Weights of a small GPT-style language model, trained from scratch on English Wikipedia: a variant of SOAP for these matrices, 3177 steps.
Each number is 128 + 32 x the weight over its row's rms, rounded and kept within 0 to 255. Layers, rows and columns count from 0. Numbers have three digits each. The size before them is the row's rms in percent of the matrix's.

# layer 2 attention query, 192x192, rms 0.151, rows 38-62,101-125,165-189, columns 0-63
098:080126164168096122129155153121091206108098109097163131099151112168143140135127096133135125134197134123131136108106092140143137097144140147160079131126122055075139195117119044154074121179120161
102:071173163135092172135142075077088137194122091163097140109096189159105151148162084161140168152175149123174116106192112128132124152119102124174141145100179129115071100115136096108100114185063111
103:082111133111133109090143115075150118101140154094142083120094147106171153103152086097156185109178118066125160196144131175175108054147143142097178132098201049111072101126139116167146164181166126
107:113132179150159091096169103098155199112150130084102121077136165185105092115106156098118100157126123165146136140147128156113122177096132063133157078126168196121133181137197128154095098155101114
099:112150113138091113152118062056134166121115083160134102101124117153119111033114160140108210147115151138191166163103090175140101118136064137092130134145089131089124092144125136100190115089124132
090:140141089160128121148081125152119158133120115116136108162113084166128100101156111175105152057119122130175128098120154165107149130182116117153085106145086124106107119148078143139079145099130172
078:147123124190174109057072138137132078124110056091122112164115125133193128103145087111123084167145142156121162140167129105129105116136104102191147119110142115050159161116162168139113101111145108
133:146150177126152105137184113103155144163174049117101098091152154156109101114118119073092153089192098103150161138168108172090102211095079168169127139113188177117170096167131096121111146164136083
091:066122131164148115194126079121116173165097060161119116168146135171102130140147119140116082129193163107133136148172087128082120088120093132162162145110137220067118139145124135172106088104104122
081:079151079201141135095149136092143125109083085152124172147121164121139155067153136094165178131207124073128156158144138087131066155129096169180107172014127091137109136089145090180167089152150106
080:171146101098127119126123159145162140105072149117130156162129104109174098110158108081156140158130119172110163197127159134127084103113052143122198136136145113081098123173112131102136136101069123
110:145099117087092168179187157137185127139170187127152144115115144192145105168127151132094175135131101148166065140075110108149119196137182108155148114110115130097141148088178105144193125152174110
105:134120138064129121059108171181110148144096137148108113136123141113150097169185131107149122116115135142141099122105117078162168118178154138081132132120149117096138141117174138159116092088109157
101:115154151110164107137144102070123135134109096118127111067130102096107120111134134101175168104142159127108125074120118113126148106115117091144121168121085162154153152134097129130154130137161117
102:112114126066127121134134148163148101113159148118160125099140114139152157150154157156098103113037096154079070102078079144161147122121206115110124090148149106184148092138119176166139118122136088
110:131202125161123140109115086102165090113133114155107206094138084131164097107138120111145133075135167133105092106151110168121058154158190125161146166085166161125159133127078127093094141110149106
098:070130149097110140099122172180102156157147121094112082100167107127134134121157182129172078133094068150134105088088097147201153111122130117124097112148158165102134184169119127154171174154136154
100:112155202159108172082113146179120149113189070159070179131151152115061127137086111168146165135146143175122099081136114117130117122150080199152117166058096118129124115116156149149131136084104202
099:106167170145127138088136140092089147165089099144102148097195105095138122096109145138186100057121134105135243078117127139131149133089083144085075169123130133137111121167133132130055172148102156
096:142130110169127100156188145152157131124087104130137098185143121163099121177080130145157143116139097082138153150212131089095085089128092118146110161103155073110116042079128127116154122160104150
110:060177193138121113079106128125102153145137090080181087153161128072131107144157101070141185182126082113109150123169105070119088154113144091064170103115152124089097158157162150123103165160094070
101:117079101124120103158114154079124136163101099189138132128179112134114181154120119132123099158130088113114145101140116137126155181122057167129116104141075125210112156106137075154159157151141115
114:134127091136156111107068146205190144127165143047182137150163120051136105108097125131101150155115140096138104127146129098130116075148159096160128114107163082086197159095164110149109154129133124
096:143143103080107107168146163152127088124084037143085135097059169178151143150139149125130113123088103112172126134172168135094122167160101161146192165180090152173124109105109084163059184105101123
064:106129112139125145138093101129145132189143121164125164110133136084122142139154096127129119114091097089177134071199186135141160099149109140111136116203142100202156120155157090138196189126121114
086:042076143146097139125132162124118128119111146162145181077132136099104211116102100123201090147116094139162055176159146133127149110144162111106107142141147089094093122130086112093128109129157168
091:089064162170119127128127114112104185153222100132124125116160075104120134152145097144168185120185163122126137136091124088139161103098140061078143089103117157113084172172139083141103129175133119
095:101167144145094114147177105094076118112165165122114097127086166143056176093150082149133137154108109172128100142131141051169144134102139154161167116096140163081045113122132148102110132202114131
096:132154139099198147158167142110155169155134110071108116094064154139145125112088098172159052123137135103151127116126141182130091154126070166175114147134144145120135140080097085188119113152134110
089:147167090074176153177153129087077139132131126106138104122154184121072179152109131194105149149173086154145147118112125110106141136092110143099112086072124146169179132155123124094112149136032091
098:081136151121119102111057093141133147143188148110194048107148097155054080117084168123125110105136127181130143126128129116126122101116146107135140112134192072134132115128103072149155176114173150
088:083093130159139147123170168148146075098136152104119098165079101155112047103143160146101113095100122108080080097131137147086129105103100121135129122123131197148152159092183141177113107127155135
088:144104120081147101095056129120163153172093092137092160150062137093119072107062103124089100121095137166122111093192110124169160074145105156104102167102145163213061156147141101096151157155103122
090:113159170133154122176131120134174104089159157132134149060136101110085180153170085109094123107160125082154146113154171148121112127103127141162107110056141168121151094107174162110171132119100144
068:156146137048081101158180152130083146136131148105159160161082101163139168139107082199112117105183136091117122150128163140140111106124195186123078098121111152141118084134105098124123133130058080
077:086139112078115146175141099146104174031136176119124147099218166141109152122178148153149091119146143135128187129087110170144098126129094064080154106146099098100156122102146096119082118169145062
079:131055142146083098139178153129123173109214091085172122157084144105151106085069130135143119123111122095082191148163105112219162109120146121092126112157110089153148103136112153181154089156128081
104:140197124085155124134130106106184122117147087127103105097068113114091094074107122142127136136128116127118193095110153147106130075105135216098155146082193141203074077108139120113151158086085169
089:141147126077152170137159091134110126071102106085115175146137146152103113132101164146113155114105132089132131164122073131105118093131165154104099144162132102100108113168106185153133137107073091
095:159109136162145170171133086121103154118139143109152122099111124134166103064191100115116151137066154118087107117176160139119165116088099104146159182163136106079214116087113162143108131163088095
095:115158140114143107180137074122142049160104091188140084133174112165090168163134160129087091065112111134146137156124049139157079083110208073158121096121137123124155131154112113135141111134150138
099:132130111136084097130142076095122108110142072172167142047128148121114076187116122071139138110150165141183152053143140147112101111165135135071125113098197098144138141159156123074135119102078127
100:144161148125113175103101126143155082131102142075139125164127099124065153098105194097151108158081133149142134122125097153129194161172115130127135145127092120163173148132150109143148123083124169
089:180140150172176066108111133122098132077104192136154159134164148125058143104117102168156108171107147162165116151087166119201132135138130101177135121119113073104126122112141118150128125126141176
082:130144081149134120127111100110078155123151157117116084154094114153237112090146140063163067129133117104151176176142126129164160135070122124129089154140135153137118130194119184148096138088069150
093:128179155129101112103136129124117124170104093099118169118168117121077101092127087090084105063096130066174150133091171161132114129184131080142153165140108100060165056121148101091206144100072110
081:136177170067146137107090118149085151113106047092094143207157128133077137098146171134132177108119133149124117100137118153130123092123107103154124119105168148070151148080179171100123167120054163
086:161078094141108088143118151108094081137157121091162143088090122158147124158138129171118141095150150147043086099141152164125129138179120088152115133131098115136177159119101075144124201159084101
094:102160149113137136174147138153160097120111122089115177170211153155107158137149162136097165131128095173076133179178185123151157138136133091128140147141149156065118093129117151184134149107115065
089:058130115150154160122104141169154137121086132072105145158135122129087134126096113142148160127184150137132124145138108143104140169156096123113178133136188193091113141080124081163172173130120149
107:164112085131169137194088136135190162142071105133127148150043147175201162118121126091118096133164091108157127138169161173109087188163114154168103138106102084117110050057120141128100131118132101
116:098118132102143170073092113117091137103128143093111128167134154050100079104176087133137166152092169107137097161149108151175168143091171103114119132098096116080107087191098158169138077185150126
118:118109101129111128152137177133110196177135101137118139178090112118112174102124101109152186120159086141194135133139112107069143125162099124130100123146101132183096116172110132152059141165090133
113:093190135132141110164100117141155130143094098093087169131145151143099122108164125157066099067112082101153074144148103123049182093083104144155173089105168138152144129079097125129138119096178164
111:170201139107129159096167132150102163073132115182142115139144144101126168131081107095104147167171124175107114100082189144192145088120120142148154079156125153097168140154119148124061133144118111
114:104116134157122144113118159112071111197124112134114124148151125192068163094131094103073170166178088144127099142078161105139092101126122149154153156177106145071144130152129080054083083085147167
113:102160147122071164058165181167219140119181109138124105171093130079157146114147122128176176132084144142105102057110084100137158128089147088124143102114102122172088075065156097178171106145166161
093:178128053131127083108165132128104003119145085091088161137067119140141062115125085086149111074141069127155158102181160087125071088131134136151180106122138170062100081153105164115127112147097108
155:110066153184086155135124150116153114162113128131102145095127085166124112116100098129098173082176181101124150147111149146114116168189086177164144136108135136138130179085087035068100136171105115
120:132124088162129164093088169122101100131172077155133138145118169134112125119083099139124156129135110112077108069099078181159126113131093150116114123092069177160142182131130128110118137086150095
095:094139097134165151139183192163137158116095154186096176141151138084145137073155083115173105121114134103114044059091104180160148100167138184121103100112123128123087114109103120106143126165141084
105:148140088126186049105058139127127117121124080082160117117122095118178150091121186103068160137149107152120151155086110130124165147105157089128147123121108220117143093181174203104104123127062088
114:185106098140204188132142117138184163146145105154044117123135114098048161091142168119066084082095098144136124101110194157117120117131161153125112096133142065123116151150155170136143125115146124
115:102084119127163115065133142166140137103133125143175038116184127124119166225166189175157089144199139129128161154154138141201132084109126165099095059114119133141100099133101134073184142162140166
123:152154096163129062210105109096138130141118165116212098082090103114140152158167165117103093130160124119067144058137099118157151110138101114139142138087092102139124157199124175132110144077132147
127:107155088100098095163131112132146102130121155160139086127158136108139160115130161130092088128086085168152166154135102115145178150147152129097168116095163148124133077155176159154120102127111190
107:115173126113139124116139126130114105077161203135178213085088151103134123119109162156100186138123076123115144058142100126139122138101155090114095164073163165180147176129156180058147174177129124
110:115087147119140055105147108171141089143093139143122117154084071111089171181115147129146080114110086107198131114101139086088144150156160125084150072148089159217156120151116128130118140077047111
109:127142152125144105116166141149131162092093128110095121156106121138100063086129077151115091081115158220168113155059122090129157127156144062211145111085150148134103142095143133145120128076113194
113:130105078163091165152108174098090064135086103146109131124123127146082147134070097068145093125191143101129164118130108176134177197152122128180133125118144222107151129078125106136168155141107077
114:148180132122155102122146118152168104181063099150101119073056132156159131160117089068057103123110090134141110118198167082102135170138120091114149174171075059070128095105145116058140103125135134
118:160177114097141098093145168112102153093144092118096189142107140141104110099162123108119172204126171146124117114143156053144129074096116103076237117076113080088108104163141110072083084106090041
114:086066080127152121173096111142139141155101042182137114080141143134106124204173170117120138121126130135142120113174142094111196130123101144175132169130136116102152115150127104092169154140118088
117:113132142071139101147137137108126123108135135120175111149146136087190135204157169151140071093165083167122182151148129104166133062123157196190115120108148078097153102146164152169116081125143144
111:054099153082121139166162117132162101127109088092164123078127159101093127117136157121113083161083104154163163091088175077140151140149180113125162083154111110105097143087129155018111144120098094
# layer 2 attention key, 64x192, rms 0.143, rows 37-61, columns 0-63
098:223125142131166041189127096120137121119119186090116130135146112153128106189156126161059190088205139133107122115145084108152173144153094146133204129080136094193144152154128124147127146176116152
098:187143162099126169095104120118110150117120140157121082184112160103163125154061151142150050158053146150137129136116132107142133157151105120149078119172155168132158170085122114098167155106078073
099:188138155127137090148109136177134182146107078123161137075184054114138096210119150152068135149123140131075170159125097190088099143130114092088123174132070130088204128093146107149141167080099123
097:168083137161112137165169106119152104122130145192115157153193053080123114147118134115113133104140123133106140200113152077140075133163114119140165187148099125114108130117125149085125097074134107
101:110087142143074063123083186148099048133088167126125190173092099134157119050131089078152155114057087103129158110146152138163179139120175136168130187121118152162087157109115162101164145156159136
096:116151084172125115130154105130137135116158112179077152156090137117127162169044122144142148101152180100123187090136175119082128201186134140187101121060092164121083099102118143100108124166068132
095:178135174113167155143130118115099118122120135103117174059192183095164112133116156107125139121139116110119185155124109101158138176113135192123122168175148091124186095126128131089143090142078120
094:112177134183115127134151097105165171144135102146156127091144107183039103125163092165137162165150181112118147134102069163160098127150109127164084085155148085078121053154131165118164147127084132
098:105134087083097136095115139119047120154135130160171139181122162112157152134139071146149097158061146128135141082106052100120173080088117106118157180103097106150096125156100087123134114083136157
104:146131134134118141171064212158150148165140162121084113145110116141166128134159147169120086113148118128075121094114199121110115224123079157149128210158141124141068138126121122149153138145188162
086:144109121094117112139116086153078138106165105082193145148118137130177132138138142107114174115134089072143095119172207054129109124113099169109095124177128137148125181129083110175107118121077112
099:137236139163136173096116115083137112139114158170138128124176102143102124171116135154142146105140143146234157109158138159141062096109101149164119142094160172121090104140178119057134117134097139
099:081138164152146173151099180101078121132165161118174201139139139078084155148126114080147108149105142138156072148128116090152098180133131085152138141076070108128138121120102082104101155152162126
100:118094145135089119126177092158122096146149133081090149170122110140115129113114119125125094187098106169131120107136115119148152120088110089154173131114094132139170119083178113047117105137147173
104:060117123138085121122110148149153146132128099139088164114128126125129117175067129167128108136185092193168128144093115103071071128166167090150135111144164135150085125125173137057106169137152124
101:120107099123167173061101183163135150126177160080147177154104116114116090140126095152196117151134145154089137095115196172079100150162086147114077135123127145134131136124125123116185154104143060
107:120134157173105151149184112159101115130099155117080084196074098177080142092197162196106095103142151136172087114115121166133113160064102185164089111159172168158146107089125136139146204170121159
101:156106077170115106099084183122131179145122101146098129138130141095122097097119127124093106050158156122080103084115134110095115135131120158111163140113143127083094047069112174130102099127157124
104:124147135104084128181090099100062157143129067114131135159161092071169196144168148136102116179135115114116171123121071139120153112125067166042081088150180159141114120161195123086116082159102099
110:178123192116100083153127166108191128124133163150143171133055122126122185153128113158104205152129149152138077125068135113138120186103159143126176131077129111091110102138118077145164085120144124
099:123120130103216123159162109117136121077120114144093119112127148107111064159152207136134143168098130132126193145167089068095150147081096113140099105122130157182094167131130104115051106147180152
107:122122115190104109150114069076153139170190129171092140065123144192146141072049094201132108110139123127147199125092153185121099097134118149135080140118106166148069103150120180117175172155159137
104:126111150150138152155139102124169127123206121141181157120127117129125096073054116115081137177109144103132120152098133152135104073099106139108184152109110159094126075131100145140113096084183193
097:153146102135155104077102143129140118161140130103148132071119124138083122152160159166174089100112112137085131126065131128172129126106129103121094138128171089117141170129158169138125137117125166
100:199165136109098128119132176077159095134108141198144126112118091152120175110170198106120147114126149154141113106175144142108089109117127111108078161175166097174121114166181167130091109111169157